Weights of a small GPT-style language model, trained from scratch on English Wikipedia.
Architecture: LayerNorm before each block, biases.
Training: a variant of SOAP for these matrices, 159M tokens, 4859 steps.
Each number is 128 + 24 x the weight over its row's rms, rounded and kept within 0 to 255. Layers, rows and columns count from 0. Numbers have three digits each. The size before them is the row's rms in percent of the matrix's.

# layer 5 MLP down, 64x256, rms 0.0879, rows 0-63, columns 128-191
102:117168150153122116113111125107114103122146182113112124105104131142147134070118106135159142139091088133178105091122145100166188154109103110139161148123134086178154139156116096146171134115131108
105:140135115129166097103123103147125118119133179119154148136112126108138149120118121178146135135119092140178147119094136109117101106150137108146130138173150124145161071055104108156127131094113127
104:087141106109108136117157128137095137104156160127075111115153111160111148107127148095098151149148118105145142132124062129129120179112147112115133100153138193114148153154123151128125121082124152
100:146104082126079171129102118098143106169171132140144101183137162130138062094133143154142107114136123128115116144121110116161138101089118132156142136155106137166084169151148095133116175093146152
101:082103162155148105096139130130134109136145065077113119115097112106150160132107154096134110096144126105120142161103122095136087125139171105130114104162162169142116141189129144140117107142133084
092:079139163125194079111134108112146180124110125173147123138146146117115124133105144185139138158135135119103109121125098115133129169184146141116170170157142130165140136136079103143163116143077127
102:138150115138121116147128120115111128123149164174129180112154148114121154132165117089144119144135098127176130113146108123114135145134153124137158136149136135152095127146089081136127126151107129
098:122123145133119112121094139121109117086150109124101172140123166116143089126146109108108111155149126138140158219139144142129103162133139127134152147160121118128130132104123149117120122117119103
097:075115150145140158111117155107154113171111106136108142146104165169140083161175151097096147134103107112140121112129050123111130157106109101136112120108126141111147089139154122135118156130082120
095:115146111092103103130140109108107142116128078122150118122132128172111118132111133099091105124131160147102149105141115125139116113103123081083113153173146110132111124059122131152114127140122107
099:109116140129103095093105101125134105142118118126164103113140114125143137136080152145112094123103110137130118152107122103169160126148155128162083139141140137125138156103093135134124168092109093
094:139132083097106118143145149119101135149106103172132095125149097091117148189141120112119084118159138159113116161156097150122101158145105141101162058143151100135103105136131128132098163152144124
100:168101157145167114125152106108145143128146132133148111135116139113132131140185104176178108113123104142112118114094134088148140108160135119136117094168106088111135125091140116134140139129101201
095:156083155134080123100182124127119121147087126137147127126141129149118139161076127124113113142099094134135140114135135099134141137114113130161135145121133188137113141121110098143135145136159130
096:136111099181107174102091120119115105114171142118092075118142140132123133142121157175124120113128083139138142113172163111127115138182156126123109091137136105140112165119135101117089152125137128
099:115111131127103130112090130099116126142143093112146103111145127126129130165139143148143124140131163155134141111152170095107110131100152121170131131115116138094142137060098144138103091105145123
116:139115085096161085139141126143125133104114140158132191118142086133151136121083077184181138133095161112143144107120107110137159107156138070111091108141140136133102193114121153094152083132170090
100:143115114111122145112109101135069145157151119136115134128104103155114143128072123140144114147089101125113137076105131121152132125113152111127136120122159185150129139153088142127134077132163105
096:059145112100152130124155141115084140173126162106135142162119127147108123107144148114185079099112150130155109108120121155118154137111094137108138111105144069101141122119135099082162086144145112
104:106108137102093145077138139094128133131130086151081174128111111118139062113120124128098129127128149136110106125145095129123136123089114115119129140147141141168086122150148112107097156156135118
101:071114123147117127110141158101120100137139118113128096132121121132155116116158144128128105114123098138127105130120115130103106115134108151148094111124135082140103118113131136121126138153124161
111:152092144115122119111142154134116126108125122105083078169137144085124135133150149080119117165141112126125085182108139138115100113143142179154146099123138135127131123156134129120171115172123122
098:159115126106157162148153138144126148115132139124136128139084130136133153133128140109142143154099150120099169103119100107115118104144077151147145099129116149124129138118143150147127143167107162
100:117160144105097201127163153110113102144137103111132131140153121141104124191109096132138151119138111106151112150105161115139151151155154113136128095106153147092128115160096113137112114149127138
100:134143130127172145100128131079120139110173129170110127115118111115138130133125135155149110172139111107120110064122111142127117131174154085116137132142132172143084154157089130078123105162117172
103:087183141144148129158109127146151132131136135142154104174170151161129135123194072172135138100095152149085117109144149094134153133139133095115126130110141131177149097137109108118133150111103177
099:154142108153162081127138140106140095125136151139128132165115137148166163147122153136157103102106139146113117114169130132141123114136134087148148096115129121123133152093141117165102097120149171
092:164109125132097136154129149121157125128127143094118118164105137119144112101125136152120127136076107132066157090101111135166147082134149102127114084163117116144117096090121119151146106108156135
099:085152129113083133125130155157119107146143129100117133107086118131146129146110147130148132156130123124114126100131145147092111096143118077156093113106115103153110119111142112109153131117148114
098:156113096119140119057135154103139123106107095104144121117082123128108146110161133105144160136117118163113158124141120140142115118137144102128139097141122080149105094149104125122097102133145120
100:104135176107170090153112120091123117105125155098130095140102112120128172135132137113128122133119171101122113154133105111143159111168146126157180130151127102124150116170127068149116111114086120
095:171107174138110078123160095143122110149153100076139139111168123146129135100176117151152149111138107127142156145088186134085123126135220135105140138094154106091116181134107105155123077127143111
104:108145107135103155166145138123098109140129158141127101123147144109140114092117201118129139086120158158150132076125122119124102110072118098147135140095113094116118088104150162123149146134120130
104:130130111115116128121108133085130110135133148200140101151122139118106116059126130121117155138161137121093174089118154098146115124103110153109188159111145139145142133138085093120124109108129096
097:152093125127084115129121127133158156125150104133136117165113157105161115124140129158158064149150160158095147122133094141153119154108131130112140116136141111112147149153106132133141171099134095
098:154127185145168112148111132118089154128101131116122082108163126128117109148125088162115106136123099138145097207140111127086094100159112095141149120092131159147085152067149125136153120121091083
106:165149141154156128094134135139127140136152124154089143127150109152124107110133062137138135111108131094105099139159125133121136163146158145144127141126134157153099134114116162128162121164112107
097:104149141095175101146157100099116125104121118151133097167103118138121110130145142101146163134142124149121113130066117088100182138165102126146160101140169072124126128089118159139137143112094148
097:105125173141112107123113118127162140107102150116134114173066162147154119119161138135136152105107152114135098141101073150115147124142145122141137118099141140141135113166119118122135193127088139
084:132129083106142140154142133131067168140127114167119139115114123128105112150146111139141114152121111161174129090094103076130166126119099137111114071098148147131157127154138160097155114114154120
097:174100130149076160109120125119193136095127135097118100104086107118120151120111109167074133134122177154094064160109106109129110107133091111146115126123121141176147082115125149110092140107148099
097:114178179154159147126115158121141131140139129121131101140127129167129117112150108079149131089127138121097127103106162120165145151142132125152182135109140135104112108116150135146152124062064136
096:115106137155163127098159104155122113100112140151130091108135098163154166128120108125123140073140122137136123095099124150127125110124129133164105114103129186098103172123147134116105124107119097
088:129074117104147122129171124141099110156135097107124101117108120134141164136123144084099172128131124126113150117152078140120115137113116115117099085103140154115163169194153143119139122117153126
098:155137143125153092137088154137163131121189174143096096118088118118093143088132132144137138154161136114118160128112137121158142111159092143162137087098109153130126164190120176140129101148161144
100:133135096156152115152136091102159143099145114118141112174134073137153140117158124125146125111151094104120098166153112120142124110152146093134151142063107167137138098116110113127126165150135177
109:132120129115092105102119146137119114141119117100170154150095100131115094117112133156074142130153114144136157178087145134094145118112161152156132155154146088112106126106137128126130141069149095
096:147076150110102132076107130060167132174124109106110098187117122133109089120143156140131088140147181117129160122160106133136153154150155100177113133056143129133094162183131144142089103123115145
104:165102157124121155126118119098055101154128104131142166144125121151115123162130117102197121163132113127136133132065115096132102096122128090116161131112150117096123138149113134143124117130176114
105:098138121127176111131140145169076087099133116108111140091104103126103134139100136080111081125125116142142155105147154154109119112143132104140122114136132123111134132101128176118112112151126115
106:161159137145194129091136147104120170115155132158072080147126119058134134156155135098133134119137103134148128159123137149135125114129098169146122075119097093124120134134132154119131108156117166
109:140135103116110081151114097095082098133132101133130130128125149129139128145116139122132103117124128131179146138087144132143123121052140124121117101120185140117153162108134112152139153121096083
106:124158162145094137116125167120106153204148141121172147089124147175116134154093154141145120115124144157104156098147144111119126177139117083127072107155107134109135140085157087124111125088131129
093:109120101117124165129144108147143124165109130118132153091177121169161148113090110110108093156122158142125076099118112100090139158085145100117131119184151097139159073104125114141101125070130102
099:113120136133103139117161129127134125137146113082151125113162117125139124125113114154114091145123127116121169164119182158154107110107121109077110128123155108130109124150083125133112129170105141
096:165139122148158106066124103138123108083150138156087137118154110139130122130144098130167121108155136122092084123120064140146142147141158135099143133154174119148080166170131119136147099135144109
099:155133127133168146150140134103149170142151110117123135107119150133101182154156150123124110089141144128166158092161050144159145166138119136139136085145113115096155122104127108126176127171094150
097:140112102111120128108125122115141124154114114159148126096124119172140174125136101136148156103139146125135086123152096103119080130120117141176167154107154151074131107120115139130156155081126081
098:138165134139146127117122146052152123178115085155132124116112103131116116146121132152131124099128205127101078100109144154168129147153082161106130112204108125115110149145115110117173112134063131
098:113168076090103134127107163132097066152123127161149143138127131155117105102103162115124082108120141140133129126107126095114139108130098116156103134149113130119122157135135120120127096116157144
102:111121156109105131098134159138141173116172146160132171150127107132142134125116122154157128152136127110145149157144126102136110107135143101140140092148120198172119108093119172138087160083147114
104:149108125119081139163152157143147163116107151131146137122130160145123118087103134111136155139142102126155083188150143137098088158100148111161143110146134106126135127130116107116144181155116129
110:151115149131111171114142129113183120109165110093119127128107100098093160154074135146100167117137119121135155152060140115111070124155143131130128182157150129098157156135093121118131138108168134
106:153155143130163090175153115142121131095122107121111097155104118103099151129129121162080142119174141171155117131137101161116107175136154143115150125102154131138171132119119133103049158117133163